config = dict(
    d_model=192,
    d_mlp=512,
    rope_fraction=1.0,
    tie_embeddings=False,
    init_std_down=0.0,
    beta2=0.99,
    weight_decay=0.11,
)
Each number is 128 + 32 x the weight over its row's rms, rounded and kept within 0 to 255. Layers, rows and columns count from 0. Numbers have three digits each. The size before them is the row's rms in percent of the matrix's.

# layer 2 attention output (transposed), 128x192, rms 0.153, rows 106-127, columns 0-95
104:149114096150142170125134131085070131136132123116116087100105169115151107101107120135145124136110132089102127058146151139157122127089144097128107150141097128128132118027114149111147110108086112090099154125208121150118035119142121147121101148106117137129137116187168143118066109052134181050
100:173143176090137121136145152072136159136108142110092160114135175096136124151108194058132157099163185075057127149148139111148117119121200090150092133142152109118122130120114104148157099138112103130089127145118142183097185040086162135111069097144167123183153149133112148117086061119131145089
097:113127204117144107149101132120144067113107101145105140132079118130147134151168096102112123109160172106182117175122076126158087117161163126140124109071104174169152065066170183066147110092100102154114119165106109184103123129097140124110134163090160171065086032132146073096066164171114110094
100:107084152140126147080112124141148105199161143140114134133180134156143138159173088103069120095123201080071142102172174113107107167141084089080110139118129125114134153123161099067142092166186119122113134085177183148027164134067140126112102103126158095102155118071135120113178042140150136101
096:122154165113162156079159047128096136029133124162145170179157116111136204110140129107144095117039023166127152158161119116164143181131122139124118122158140118120136123134073092118151039128131165086120149125205136096096122126112132139070139136171149161169116126168178197104165156153135110116
102:104179154133117113095130134107124104118119116128065165080095083147128152207147117192121096165069132114132086153155120154182135123134136124145114203145157167134092124104116126177103121166060139145133139088112128127149192127131110142147127146173185156152148144091081123126103056154085132114
103:124169111103141147092111096120068109155146162227143070148091165139168122131104121121117098124142195057097083124196055156159138101136126124122116146122075105167098083163110102149093123097120119165111110167123106121095161089175114101141128091103134087067177169167192174093107118138139139142
091:143067131122124157159139125129079110119101153110109125090114121162106126056082084108155173084121079160119119135190145119153149166172127138112121105179140133108141149156124209096190165140142132081141098097169177201088092080127147106168150128114091105128148176110090053077138108115111154128
100:120161133136049173133118140121121074108146145122098141147197164141103058121083160134164163107104116128121145094122053168155176092141105100149089104121148140136124158083120007164140132124129109129120138103128141096132146086152171151169137131125156063143088155137182127142164103111136074161
092:072130181105111162134138097122120123127097147083088113128118155150124083124147159145092167163124059146141192094146109127155159181089162105137108154173090146120108131126135169156100133077134099185120136111132148144154134134063129136092141133149121112143092162114110132151109167132143135138
091:117100123121132077162202154079114155136116167121142168141111124102124129171095099127139125169108117166186111139118125092118150130083165085105137160073123152145103173160122070143125133117146099091117129137090119132108166089119078112092157144159094103110103143122155112137146122165170124158
101:146092183167069043138132121151136132131100142132126064102083129093079121079138131082097070081131201066096126153153132131077175136087061090137099142114111182157161129101052112120141102107169104158153125122135122150151164158138097123118116139138121147109152091162136142147110106150075123093
104:132139167064094097143114103123078130086113113126054118104159095176142164157168139102156153121129170067122149112099110153149151122118129123130173138164110115146128133151144147037134113155135121174122152084134145135146115078108109070174128103135163167135127146100138078106137153120037168192
093:139114105202150093115141160074145119124134121149088114100100164155090137104158154132186122146099077149173159113157104174057115139111141072123038135181182173119155125159109108148150130194107142159152182093135137120126035109115125144176148110184063097141176101082147147114139119159154091226
101:170192161079099117179142160152115055114167121100175120138108146207154209136084153143105096044074183143103130112148074099120147158112082122119163180114161140129139118085166156177091119118117150143095149117151145104105105080127111103100119106134126117092188140177111149145118126141141117132
098:112149104128111092087152102148088131165116143126142091093099158187148126087099118190096150129099164120124148156116187138174135191131088123125133154163098149117119122113133137115175194103070108099151152162189162119127154145147174170130130117111144067140164101119111125127167151172128162184
095:124144082080105137126115170138140149116143109152137104143136145130137121146104121150026114068111136195123128150118118159149126122125143119137035223215154129105147113135108154169164151086171193116066097106065137161113140155126131147129088129156128134149074118080172114148123174102151092092
101:131142200115216105131127121158121161129132145046109100102125117160123169108085148172128189122135111142065122106157128070110111132145144122129075196124118148084106109095140136130135098147140097149122113045163148150133156136167149110151132153114167079120065105101178097119115129124173097120
099:136175073150111143111151135116104118093135163085164140163212128156109124112208123119151128139143178099150122099107122202182145155152056105196143081137145160114163168126129131140104148071122159066093139120111045151156101139120154103102139114114108130163106147081140162094118059121122088115
087:203062077140126102121135136144151117135103119123106120094080102089156149143074130119118124132122115113099069134159125115199146113099086184108177139100130073144085147144125196127102113090111146059141143081117161154174149149143130114141083156132121203126164137093124181147120101158107139162
097:149129144113140154152153109128102147101093155093121115141120108206120124110151135104125131111171103135154106113178151160174114149143136134129174097074146140146170156096136177132125147097086085140078107126158138100064083148141140162169079093175126127166148125159193115103123130083164106121
097:124162135086141102173137084075135108146108132158101087113116149180145137119154122146167080127156171121129187145135156110157139106068156118102156159132142127113091151100103163160168181119122128098127103108163097099128140123110105126120061115107111175155126124196137129152082098060130071100
# layer 2 attention value, 128x192, rms 0.141, rows 107-127, columns 0-95
100:135088142116102118134112157118116112137105124137063085102143124112129148146202144128099162156157094058118162139150134062116061121096099123129132068152124147109114144103070153155107075105109115089139149171119121132108139125126121106092103137119143134126107101127142106105113122172059078101
096:107190145149170132139090103154075063137095133166136143168091175139061187111086107142075118169130118067139157117085118186142098095148158038110125109157140160172139106128108188123097119113143115150175134091137145169132131135137161056172126137134118153080134085118152122116130148112141117067
100:147136152094091101168131177114134151107134135122130079147173123203159131151120119101087115070206111126076134059170133153134057122073076081132073115114133114156154099085072084092148136139133123111114166122138145126116137132125091161102116213108149097123123126101151155136151099126139171137
091:147135077146086127157143100147184121049128138175100143113170117137191115124187127193171087163122137081075193153153087138123148190157142140093106109182140092129116151132152142175136047119137114125104115139188100123137110095112129086154125149109112201159117152135131152102192166173137136138
099:167124105119087156103153173119149129089094129124071179112122084165057161135179123143076143173152073141134125162142085121088131118132101098180128144127101082162111072167129129137128093108087156101174116123084068155112139120120182136080148118159187127117137167108135076208120062187108136193
099:098126115142151153124101116131126125209135163193137165141129134096149153192093141130076159161131131119114155110150110173149109124100117084101174116136055121119158080126127101223159075142113200109108080110157099180123171066126131119126096041112126124065058143123159150101152096145142125087
088:211087120158131151117148155117133120154138114120193087141098122096103146091118194099097127127119086114140120122049130115146125134106152118097164106125121166045107122145075138109221177104157187113065161180092130152147102162136136141157152151137122163146146118120105120132160083123129120146
098:091116144125163198124112127118116165077142135140170185092189121151142141122153098136194113081137107175125098188138068068073150101086194080068141161087091160115138151122107179104170118103116167122129085181132119107134123095100126121126128147072085068148121157104129107079158077131134131134
085:158159119099089100132140158103143100156100079070120136131120178109139108119141141130140174097158147100151095125094113122083132215181074114190104099088137167157114081098130094096151187143103131111142095169131111106137090194108132082163148113076169098148146089166100117123178124127157068173
088:118143058116125117175114142127173098129113135153122092089199164122182193111071081131102075103159200130119127087106153155103163073085121163205130136116109145115122095065098144103093122103086124111095124081192068127102173175131118139099126097114079127101138113146140082182158082147124065159
098:149146160149091088162110109156123125107168146118134168183120134044130151135157126100136139040150131155128197152175179130140154171179127123111140135098106220153157120082092112071106072176118186087169147113149179059131126168130166142107129181162122108062072109119125142083143111127135140086
106:147113093129107157116127167107117081128145133180129134079108138136160092152101103143165151171116143097168123137105107117086145085063164123102186163140145156121152139128118132066128115153127141199158082097148160105153111146099184116184132101085165165131114142165104144124098166114133122098
087:115126109170158108173125111133156141083141132112146071147152140107125077131188084124173118071062082102122121098178097090085165158102145162193119107157151090131148103140064043182151109120148121168126156143142062167177155142133102153111099133136128115153147108114124099169141169171138095161
100:117166143116167122151109141123118152136091130129101194156088096081059105181102130157137129117060095111080189188116152139206109128060097190132163152136168143114142164108142140113093164177107106066082033142102157146135139148118068084152158136121151141127088081134114141148149159147122114072
097:158126133168149136141190125122115144111161074076147135127106165142092071100133094157158101187146145175084125145139179182145069180122127109156120152139112105190148071173153132159177217171082083077146139093048146145111121123112186143139124142078147080129115136126124112162150132149158108176
093:062124105152137163122110130133115090071134122127101194151151132108088080126146150191116158109083144136185114138130187114076052088105084152103068229138211125112154115096135175177125119092108141124133134185100149121136113109152111150131112127163045176111092176129150100109190080098124089120
096:116145138174162159096047120142143127207182141107155116082160109096102211099145146146105166188109130133165140116111117101103102139127110084094120154095140142121157054104123135101140181130105130102129161129119145116156091136125139123067133149110105107121084161100140095143124129091126132084
098:074114128163101155094162144117094114097124190129170134160171143128179110133158146193125135118086170114154100140125136162090158124127144102123087147090177064142122189142088191124058166125092065145157129121090089206100110113126175076090120103036139124161121181117113129101092121140124107108
084:078128094140091126127184140110171151132110137172070129136080110136097105126098123172152165126091076101124150131113122146190143060228102155124143145139119155128113116142101141182143131161127104087145107127080070159129151178125124106089129150156143193125145110129143103110118095176087153118
097:119119090150119120058105153130060114086150166132112128129153084155063120136165164178104136128068099105125147125107120127160121211175184167102120100125138137093105136168128102153128076172138100128128081118110133149198137113107091131122128118103040103138121115155156143090079123122149153120
096:162163111116155078124124125096222118093132185100153111124124117127098163131102115150079139107120150109115148115143083080109069155164134099086058114105115156055081145112131081130072097113117134102090095176114138106130136172137135148139140134164111129151080183146125154125084149101149132092
# layer 2 MLP gate, 512x192, rms 0.162, rows 0-33, columns 0-95
099:086169125145135117094098056115157128115092125161123130092094129102107141124120154123193147124145072133137137127131072148178129110103113181072144184106129171068131167154100154100110115058135088133140152046121158121104084135126129094127157114119166111090165095188157112124122143115137092069
093:080148139115126185135149118122083046178104152127127098154110136140163114121139195178172140117153179089099070145071109118115155104088119148104071152119088157140128154125117123087122117088179186112135108065157177086125123128118143085126138121101104174086096095128112116122138124158138132148
100:137180202071161157087171162088135111092138145131126156164113166180120141115141135099099067135120137190127141158156019120091087115121169171133102130097170143056062130099134097163140134169136132118182161070116205098134116100104075110131165140165122118147111122068111106087147179119082123139
106:177107099131088107161119094141082133123122134126103096070121184107125142084107153077102177198112031170117137101125145146148167186129129107084140112165210090122137135168124078131150178135175104077126133118119135123142117170127166109135149120099164144126189061065087160061128107091079110131
097:143113224195183110176119166160104156160100079168132117115108074135105119142118133136109142136094091155119103122071169150102101129143104109131170175110128129100144139047166115131071120119097113121082065146186114114120129105126122134150148131147090149142137142155107135123168149096132159170
107:135117143125088075084125151100108168158191150178098112187149101116067107106081138160121131120125102116140087161105189118112087173158056095081124154146100090103133137140135131083069174146125179165105103103173104124072088162171155147160081178142118136172127075151146089080124118123138174155
098:166055197153156082080139133205180126137121089119152105117145118099078119117182052105114143163119088172148198128166178150134066086162151094066151117147152099151114110138116128154152139090117115140154158167115090100116098116141127116154146186106119100093123123159086175127060101160162073160
099:145121118179169111140127119128127149155128140120150103136160154140078133132066180112152169152132080130103099095136093149139072136088136161144108150119173079112149109134130128154138125143066085167115103083114137137090063131130164161145191117118144132115101116153148084064106128159200100127
105:149109134148136147149190149121092127174183103194154176159172080123102119082108107130117066127197103124134151150153163119137143140196158149087155077178104141129188101102110136124062192139074179162145103067117093165130134107118093078050085144101077105128101109139125113122110100097167103216
098:156152126137146131188109127061137162038130156135179071111162122161110184156149092118082129141120170126170134098100149123116185136210138136111105165174126133097141136106134131119141112145081180143175171173139170146201081120058134161232191147164125171134124147088097107110108161130152148129
112:124143110093124063125138130095135108140130126076065133116097112162141122111153125118098104104088172108134111108057089184100188096124188143110168111175192142191121126112121146050117145098140109160141170209065153148177158125110097142081186106149163137139145175132097126094124126112137113122
088:164173098060097168152129170133059129115151167154153137106139104061140086128134094114131177128103141129134104162122134114079126151109085107164194152142171164158182076124141161129201130151071130109109159188105158083128104076121106083109147137087182135105128086130149165105158120134120096138
102:149154119117158069074140131074138167146113110182130071149132217110111098131153109121132155144144094152126108105146124136095184124140114132133121126110131164136139112114094130090141106069089146134087105174108127160166030158153126162066133130133163052091159107173170168128130121053115106126
098:154078181100174152139126144104141116135119109088154145091165130117133114164120130063138156160087086095152160136118090122172075111134113153149196079160166147165128126121087067141130165152094125135162111106084130105130134142134083134098095161174045126128136140147059077119080092106191095111
088:119153138098138104098079098103113142105122154138077157135165072098137109123153129127126107201090092095102112095102156144113097205162147104158127139106138143138140129136115156103158066152121144080113131071107103103078136110157137194121130104169142145119120172133115074109166132164120164116
099:084159164151099100113115138122107141126166163019094146108133125135105153134156122139247112136117106115090159117108128177158162081107091146045141165162158139111130101127161125135111130055126161175094165159107161089154165112121125153120154111137163191085114158108104192097109137126121129107
097:143167166160140137165094177102019091139112089109119159132145106104125153107110146167175117175186106074175088100090147116162168098145141143120150155140074104105123122115098118171107159105149158147104119216151087131102122077132182128112098051132162156151053168111161145151114072133153159145
092:145138109139084116173108124096158158175109083108202085139227147131122153110193135128093154144131129119139213108070145166068116084093136140132130052169144112158085156074132106130124090164109130150136158089100103116251134107115144177156025141116123106091090104135086144084096156138146110108
101:136113143109144144080179130123149088122188102136164194075053107164125098093171100090127132035112140088104093123178154173135063078055178093152057157133124179116096146150142144151184130154113112109158185125085099115141152168147109097132163054139129119129121119111098118123115117156111156088
088:111169132130046143137101148117134088120149119191147139129105102117111147061168180132122132154141151117100118126112127067188089103125144155065101138174159112153141074070124140161142109140134138109093196133134106113098144070077169104078155145171122093086133112205130183108101140089140092067
103:104130179166106136098187063156124151142118135170121197118146078118124108149131110134129092160057116103116069128092115136181100092170179121126199172133166096144088176200135118119085039096124059129143172203101119085169096166141140155146182133149123172165125145119158091085106136134151130118
096:167162162180085102126133129184162148124124124057155133139112181219146128175132085109102118159110206120123124117124083070114120139167086066130093115137123077107094122090106110099132136099110085193100150147072134122149130109134110072143148179084129097147189146129080093135050093109128171149
089:151135150161127130065125206072173146155090119158201137164172134114150139142036111168154143081102103157119133105129146124125141141082173122118140133144106105114138129112150098126110122113123161139108158154099062111146174158233119133138138157107124075105103124164136076104109184160152094127
106:118097127140096068113079127125121102135140131116142168093130136179143146181120110153106065165131117112114124105132145110120113106122165194105189090139158076150206166147148080152033140124153121147107154085119174125131093108143102112129111121117113150097093102201081091117043131135109154105
103:144090209178147195155134176148145137152132125079107137102160075087089136164150146138131127128109118077079122077156127098105128110157133091100117136140101151114108103098120161082139140157090104124110069131136112126186141131132114110170108152057118183085171132134079069127139117169126131120
105:122144188122149080116150135063118153105177145146170159139214148082079140122103089139088104134129129162176146147070117092113155121176207143112139099055158116154131103067154099142121135166149165129183159137167120087187152114146088122128149099133111088141083124094114118137101099125176094056
102:105163136103101086095148119120079134139144118085112176157118138126117153173115110119125110097104108202145104162123136175131205121144152130117095113101141091163166112135145095154104097075196133097172108144064128114103154186208145120150174084136148074140052148080127158131187142144168103150
094:122095114188164110134075171138129085114144079084157144127088083178148145136157167155136082129117099121082141109146135110168137126168146080132091115084125134083134093089154171117127149061122199121132192120128107090141133128138135137162130127159116138162138169099128108123086079100110164181
098:077187090116146071108125089146115156184112144145104123105175102132121117058122128124168041154108131128115134141143137088130120065111098080136154097114118093135122081154138123132190134095120164142083077093173125083152084103137095169139179081123060145113104145107089100135129080136071120117
092:127148126126144173202146122134070103134140114067158175096114116106118219139095104197127094135129100118163125108112125170099127141174214118107137115113112169101143137124224070146101160125144106143168140122109088108110139145157205157197164154115124103159163120131118107093131129131095076141
111:163111153227130100135126136120136119084162066135113146129151091109056120091163125165150182146135120156132137113084151152133105158152180098183180158084126106117140048072122151157057126124119117094115148162119065143147060175130157098123218175142167134145111128142120171135148146081158107161
104:139141134148150153101126126071119135101078121123126114103112136164086051102093099129129073129081083130176100140094174127142109139141088140076147130127126072138144121130087138164082130084137104172066131139178124098166142222093120136152138112157169167169173071112156158105137093108166147129
100:150161192114154133176147141109172108144136138076071122153167073174205167094148106099083126125209170140135133113192099163150125186149085124160146096100109130135086090101090101124120150132141180138109131070109149118133105157087096122154167175124115143146147030121137097155127072105043136088
102:100110205139112124133147165090135155145112198140149096125136134073121133141162136117142152122229102141154139116118088122086154076181161155110086094119070097150073113128121109152174118099160110128145135164139106106127067234046154109104136130098133154102139087151114174166143165114149176098
# layer 2 MLP up, 512x192, rms 0.159, rows 0-33, columns 0-95
097:100165049133113134139162131146157105093086183124146125085184118108146148140127097156084112117120160095106110134146161124126171125155171098127164101145136145132139113055173112174122112134094061113150096118147092126212121125086120172123153133134147176078086122134135153153123095118075119083
096:152127074127112116143145082168136117122136126150121080170149108159131138147201140077114127120079193113135118145098094156160109145150081141105065117135137100169108075111130132125173154085082051200177079154168114139122093126134090147147147078141125131130123065144097125133139137182092114119
094:125129108153132127068147109135081180135182160035078127143088116105157170166127137127146087127178192137128127147127136104120150086145163159167085130103134180088079123129170143105100058135125153136168100105114134121158151126109119163145180075143156137109155134065120122140139117160142095132
096:080104147144141142189093131127197064092108177132086118123112105083178113110105082076156180129101030097083124127075126154138132149114124172137177123144110150139091126147102150155149128086152199111080079135146067161126157146083184101146136139087085091150183104074114124105189167091159101153
099:156102166120116126132141064078144121125159100121124148096135092148166118138110132151109116181203050106127148156077104120176070181054147181138111141105130100131126151114104143139079103075099086155133163166081147178120162176108155090159098167089147148110145133154087126149140098051100171082
101:139047104142103111134151130178128081107147121080085108091116134182185134157121099150110107121174162109138135085203097098200132137175142158183099080146113109149123105068062077147148143099151156148130181118114170076117156058174083137169122160156121180145091190141111140114167155184146074093
098:150112128100129136110197155108148112117084113104108153148062135106121141073124153114128190117167126142161176110093159125171144152106122097088217236131107098112157095110114106099124125077127149120099131196103127111145111153111115142138183116148089122106157091107135149131080130173161097109
101:144113163152148109141100096105155116091121120147179127113152153167119133082137119124150137106154102133067119119180130085074107114095137184144120144098175130132142119134108137211108157088071177153169106121119157099123166097142090114088061119083122183094046082143131121164133136105120165127
101:104144148106147121138125181127127094111104150097098129094136073134179108184126129115137154143106192170062138080063135196074150103095133080114082152126169094122111135129185130106119138174204135184141112168189111149105129198095056185154197114131123146055173185107146104097083157122159142113
095:133173092161112152166118085106065093088145190117124120105164130151176139117097198101162097090148063082103112162163125052162127140097055127171164134048157124109095124147153130141098097047106110131074071108068103134167120119148141131078114124159122079091131139111148128165181083127147103113
101:179078158148114125128110164154138130145187140162122164159108153104119190151064156187222087126162162076138154074171116088087104119125112172117101097115096152103115101119160157153140126203132141059159114127169144127102095119145130151116117112110123184169154134136102082168158139150109161101
085:144097129141134122134182143141151147141158093119136060123156161094098120068134138114073166122158145116129089141185172086123098202091160162103146124127177142157106132158056172109138112185140119088138138100103145127139101158128060115132111105120090139198153166076113155097173126160143117108
091:130159079108181135202194103129139110099121158088111166135125205113139121123190162149102151124131150152083105114126114059091125062130135172083145155136154145152163146163190158149112152172081170171116127154119171125154135177122127165065140171085122115127179177166136143219129150112108178119
093:109109140131117158141226098157168158131165137117125128118086118079102142143081151138077180131135136149135126027162173111154139138138150106188139183134089095158111194125093128105134149115162139083098128111169176083099126130161145108156118147097197096112117119147150099142172178153081124113
089:146110104174170088162129116141137175090097118086171111100140158139092113102156118124160132168062102138089094068153207093134096152138147148122088096119130107152137041090131074131098052120104115169074130114135086101128127111157117172152108129076144171081124086149108099079208156099185155079
112:112138171064148187079161086125127109139144097145176098164115160078114086107078155124072151141091076106152100128190133125158164178179127046190083074109114125119113137138113130105172195160113054131094122091126157202133113159122132104120143166166142105134114091136142080095146128160152057138
101:118149145138156126092094135155094156130105130068107089140166142139104137122128128143111157125150129120152113090074143153182091139101168084162170169115048101127130193114136096131117042193185113118069104191130085104143122068143192172133132095087154162096113181109138105141111133127148144155
098:150101100070103121143119177141096121153120119123133155166161142145149142150215109164133169160089097129100099132082115122118090070103104152098107151206140149113107120072203171093068143103158133082129110133157133092084115144165172127165135131063145099112180120137128092161191105099172098152
097:186210147103071144098107147111111088108149149090133162169064129095134121103104110199096078129164171180148110148101129086166123086162127113146126134118109184077141080082156156155104141128118158109061140140135095069149121138107181082105113120157127162088157105136137158163144008125132128151
087:125121073104092192099113148182137177044085159092129084190136110173161113148132113094115086156141160151178163073100082079172107099155124181098153118133170199155119154092060141093195130147188103144121105133134112140127137157101133086097098128178190111119209091107153148114120089118138127029
097:162150165139111100143178102169184192142098130188141087188136081192120104134128139103144082140148158187107088100134117096125082089129070096147140091124094129126128098153115144141166158137135100125145126100132137124124120100099094110149175111171073241098141188120142091144110109153145186100
109:146163122095141147135128153152162128170077126137113114149112127163076140136103131095083105094157084137172090074130189119129179126093100114165124152124129084036128114101103117134099143116114123100090092111117103116112087165125115140085154131105119062181125108051121118146106154150165184150
089:131108116091091121177119100141071108093140131124075098125135138114159100113180102115106109181126120100130163141129163085158100116193127117154073113132146198107097089142146148105163167112115073108100085098144138131108063129102168115154120168152118143115138193129100139183145081110135131165
100:107141149183135208203149152176126142077110174120116126066160071149113141065154099087118115163084107181181075129115163105137093136135168063131120114144117134197147133100112137131105168191050096131124136164137087149108120127122121090121090083119082121120109074153154096123122115083090127093
092:159173191127091145158122078176057098157123139102166121079065140152156076103115148133115186137119137145181130143123121071167164145154099191109139152136105074131110116131088089131090180144147127137086123114154135153092142132157110086056064120100105127133131097168138099091133146133150129177
110:110133158232113179184132158150072171104167154136135139085118087118120088115153076189126141210138144146136069147082142064094121141153170025071181102120083132132124107148166139089126122143111070112124147122122106176189121184100122108163119105102145128112121135065160156158127119088130105108
089:143193149243143135112129153129116101152182098110139114073100140114134197160113116172141106114179139155147116138128080154123164144051150144116131114135102175129120116142131042123111169184119161146089132170127106130121129139119141083180110128115154148102118122162151207195095190085134125130
093:140152173143208112134137109084121117070159142120161072116092120156153131099134116160131149114096175168074165155213158141155145194097135148096139134120162204110122068090116098142130123143139112091146050144156126155122107169100079223128083089184136153092155125129131182105104140156133096200
098:155093127149132139116079158111135215117151114147167141146117099128128070121209167141132115153100162136124141066100149143161080139186090160146147129188099128109113160125193159089107120096117111159200142118120153149065133126116178107170137105098154176135166154083104099107095100156074123112
095:109161110096135133096136112126077154130136045162110151151055102175142152179131128143138098120134130104133133107128119123109118052090132180159102140114145070078188131132135122149132114071149138118071106138115106138109158171078131168060109145173135154144149110110078179124070093163170165191
109:129124127091123135076112181122130083086120184089128170115138126156108134148139134139101148151107127101119108175201125130155162091127102099153104080104179088158131131112156144120103147189141144162105143095098178163146148074153194100112134095045074139160147169187126208157119149158097119122
102:134111159148180109105127146101132092160166140131122088122078155153151080120160164116175126159098082131083138167110089143150167129139109143138146140150083221088060153163071154127126090061113103168117104108143057121171093123117152142179125137141171220113141132185144150161198126133112080145
096:130141078063156086091126177113110129123133101104144059182120179119162118112119144076149223141073162146115123117132138140190126088069126120124111170145133134128096111137069131164166186082112108088118110129127132146145124070117136107114104103099086184092126159171164130092126113164118128151
098:168139203109092199101117126164038096136097168161080151104081112123206086158129089139113071134089106121077147113136109120162089159192101180131092120087143156119123153107132089147118108125125094101178111178179115155167151149149133150132157105136141130138177171164129093129126092192159105118
# layer 2 MLP down (transposed), 512x192, rms 0.153, rows 0-33, columns 0-95
097:141130134057150159161149084171093148129128106174081121150149127161123139093125095100147118133076095139129134081153133122140138121123145126114092087095143107156144138119144142096130188107104162149068117152105094138111047150131110117158165160133109090152145129155000164095144173178122118121
097:120133109140145132154141080126142127154143130123184132166157113172169151126135163105135156104062163116207145143131099124144121132111100138146131138103119156117106199139118160165165099139148084142097114151087097154135035153128104119087153113087118111174064127110068125120129100090093158125
093:151130149184167122139137120107103093132099127142135131177160125137102166151126078130109124079116105119175107148101121178131149083114166162167134113054124132086147136102113123168133174115156150118140130136145123131131157178115169112140111039153084106137142149155234113056168093092174096144
099:146148234117118090134115121124122119138135141128115131130162185173063125102099116079143120086186138086166107105139064148156094170150147150079124154108097105122114146134080090107124160140185106127133144105074131132137093090133122127125086091131140136133134084119204114208135130171173174157
100:156080178121168122109102126180113086105150176093134101108089115160143145168110127150128117147138133051139159129137101123097127124158105102070168123079105149162144108126137107104127166143149122077146166053191084079156204109110134112097142133163087159171146144162109158162127063148136108143
100:115166156129160095100126160130119127142092093123130061145128184148124136102131117159166138133119128162123118129149164151106147163170123116137117136203099160119141125146136125155116138104140148158120095164132082121129048148102163102084135120106166153148124072109000138096122147154133153115
098:143124065197082091133134175204118133164119118071153080145133126120143079157153163147128114159140153151154146161102105128166097166085134104081125103185118126147151102138128097198132182115139091153110083160190165138111165157136094092118107156107110127150123131171146131079078115184129098176
100:079078120139146120135145127153163166170145099059165061122142167103189138212087093162109115127102152169123121124167154162100187120142067163106118092156064114180139110096118103098120095139135185149107115143151116158157217146111136108130135112156171132105115115144019174140153120130119099084
100:128084147169149133162108112122171082148128158081126157149092164095095105179131105148089055126170126140166125185115117103102103151166127088163094092075080118146084154118072163140135164136122110161144112139096151083171039119145131168098082092130121104123131182158140145090153125119164108127
099:057109127103159109152109061171114138174155143136097149100186104157127097101078146098087140145179114125133113161109107127120165144123150154179152149116119133138123162123120092113122092206131123130097103172161103143082094145127144178136189187166093139178128151119066119128136162105139085153
098:217137154129127146083088120173158107146130192135145162099083189097131136074102145151118143141161120104186097129137166114110111178119150121169106165153112118088092152090109103165152056056155084168081148106112087122083091151163138115113190149117122147098096111168082097173170084118062118160
085:161153153068134141134124150145101136113089081164139142188123150189132109130132152132137186118104104202120109157137112154145173151152169166128144186154158122121196179117108167111148147173135068142129078127184105112100000162140151111158144081078163111113105148121147121148190177141160108109
097:119114061130150134154129110100140122056177099102169136117134147119085121147143207111108091125115118099097122091135080121096131128149117120123098180216103122172153095136106121100144130178154109100055121165093137138113153114167154131156175157114126150207129136147091082187112089147084143115
090:187132130190127184120071162031122123138126087074142172100115113170132185132115101125085128152184109104134141172120113150161188150080195170182163111123092122150161157132152147177137168126112143140078132064144166117109101171156139110130130160178095123135140110200131119155149112147118108129
091:108107090149172176151138095094143154101129117181163158128104117114100139099117123158081123117158136138161131119067100136182142085097146110033047157177121150128100125099061149140135120089134068098150121192098114117143078140136140163096171126135170094110136098084177123118097098139089112151
101:122110158112129077149165096098101050035126133088125131072079105141124111154130141158099151131118119057161128111150083117121170145128127076146227134092134130151129135096178106155173151100087124180112137038133118132160046140077123145135133114148157102079088088130087142124175145102193129148
099:183112157139130141161171137158152133125145106141101116154129127065153167116103080200152155121105121121133118133118162115132070099117137128108129123185111094132175197190131132113138085141160101068127151173120121126142204085147167168176139120106090166135106132058162105128161095087130127160
093:071126158126116082170117173161055128108116137148133131155119134120107079183177115171142155180063088155150125172093093136126086075114150161156151091126159099120134106118167168077086169125160114184148081147155111134109018112121114121092109107115144170123164107090117093148194141086153102158
100:148151128130123148133165022159149100141144129057118118193077141091106167113122072133157185144122155158107136127103132126110123112164179158149181154139109102144136115130136144152113093134100127135065154109126100156188182094135078118105157116128123054133195200146198187129155082135099125128
096:156165121109117105154055110160147119139145153148097104186078146120140175161116132149102086109128187132137102109089129086127095150152136135133120108210148079108124085183166138123108083181170074122092101111140124117109141160094108137110104088131053094153145134108125130171097106117145081112
099:049166109163096121138155096120105128114133126169105144074156161141108110146130162115137171123146135137154138112116146149144155155173152200154117160120145061162142132126147123140085154183140167095121084168113174153127180091153105112125143133080119111102208126077209083133143107146102163159
106:140116118150151100133135108143089129200106220121101120152089176098113120113120163163131083120161073146110152118158152153107158141125121137087123110104187126105198144163132058128131131151140158149085089092134144129154044109099147148091133084125110132144132111086107145139144147118191202153
087:124077097090127063173151122076032172063173100090134085134151127090111098069098086149136157118109113117083158175092114115116199115185121094128117118137117124105095096109111124149154125146115131144034136113126120084175116117128130192127185174132107123126137121096034101144128118166150090145
101:147151171074098199128103110152117121129138109091125140120080088158115111159131077145134145113107174104099112135167128163147128131117155108136126105096129194105187136091164124145145170138084139191075147092097064052180157136144149148110122112081084078133177100058179162132096161155167123115
099:168127198070104124070214137177079162121094107138135159133105096131119166118155142120104116159126172166127150074196090048136131114129078114109119121111073071159109128150112097112080155164100182165067143129068122101119060137095113145117150109063098185100164142134088145112133134147136172073
111:112154141106115156152221137115093147109177180129126107077088103064101092137082139093083158083114124083061064064069129135146139146181159094092136118142065137165118130157158176126114109126110137104131080188104117132107108179130119160173082127118066146183177127119172139089153123059113181129
094:116150125078146139154141186085058171078107154106131102143106120159140156104138133149128125117172128104113063129128062161152083136106096152146064180097239148123091132137070156161082164134125169146191141088116152144089123071182088119132135168141168150129083107124128123155158095109168105177
093:078154124187132164117178150164058164144141180111108168022041139137098151107105149116138125155142115151156152147097168117152104120109107135104125106219092128105086114125142121191127158149096072127133137109095138164104006141129160143131129117123106087115110141140183114179120087101142191120
099:135175074156096131130154082125112202109126112143103116140104106119089128062131113130142138145141104158071186156153152086126132122136075148153206089150129098142130065104118066164127077141114174129139097149126147049101131106134169143128135126174154145135167148156151064055115089086099150120
093:096087143136141154111087138114090153157109155070171141120079141057113104145109118107127142139162094102108143150142115123118121136153172166146156119155144138107133127139184106129064114151139066122174085081114151189138243095132129089231133091068118121118109071133177097116156147092155088119
112:157136104161115124112131097154134117137187083174127152057142087121147108097110148166163110143094124110136105140091118099111099164079168138143142105188179143135124131165089182122134127089162140126082140118122134112159066113137072135132109116167169148097112107109180107100088130145107156145
100:102191171143150111108124148141116149142181147149135120076144144146111134177131083098137121104132186102107118114195141074121134114158176146111121145150153040133106133129172176166143135132160132097140114117098147115087146096078148132106066112106159096093063203088187143154070159172126125138
103:156154167127114134136089133091114092188116149095134130162087127141121152096093155165125143121172098167125120156123104135155129158163150108133148086191112082131128106134093164091122116128168128110141087122147131107126078064114126125166100137135170139090129082071153078099123112137169145063
100:108145199146125156141160149127076118100107226163124164127077119143128145108077142099093176157116091160114128045070139125134163137140115103124124141092118106101135105087121131113151102133177127158176112137086105103171088165106148130078116136132179110131116155163133152150118116116135104100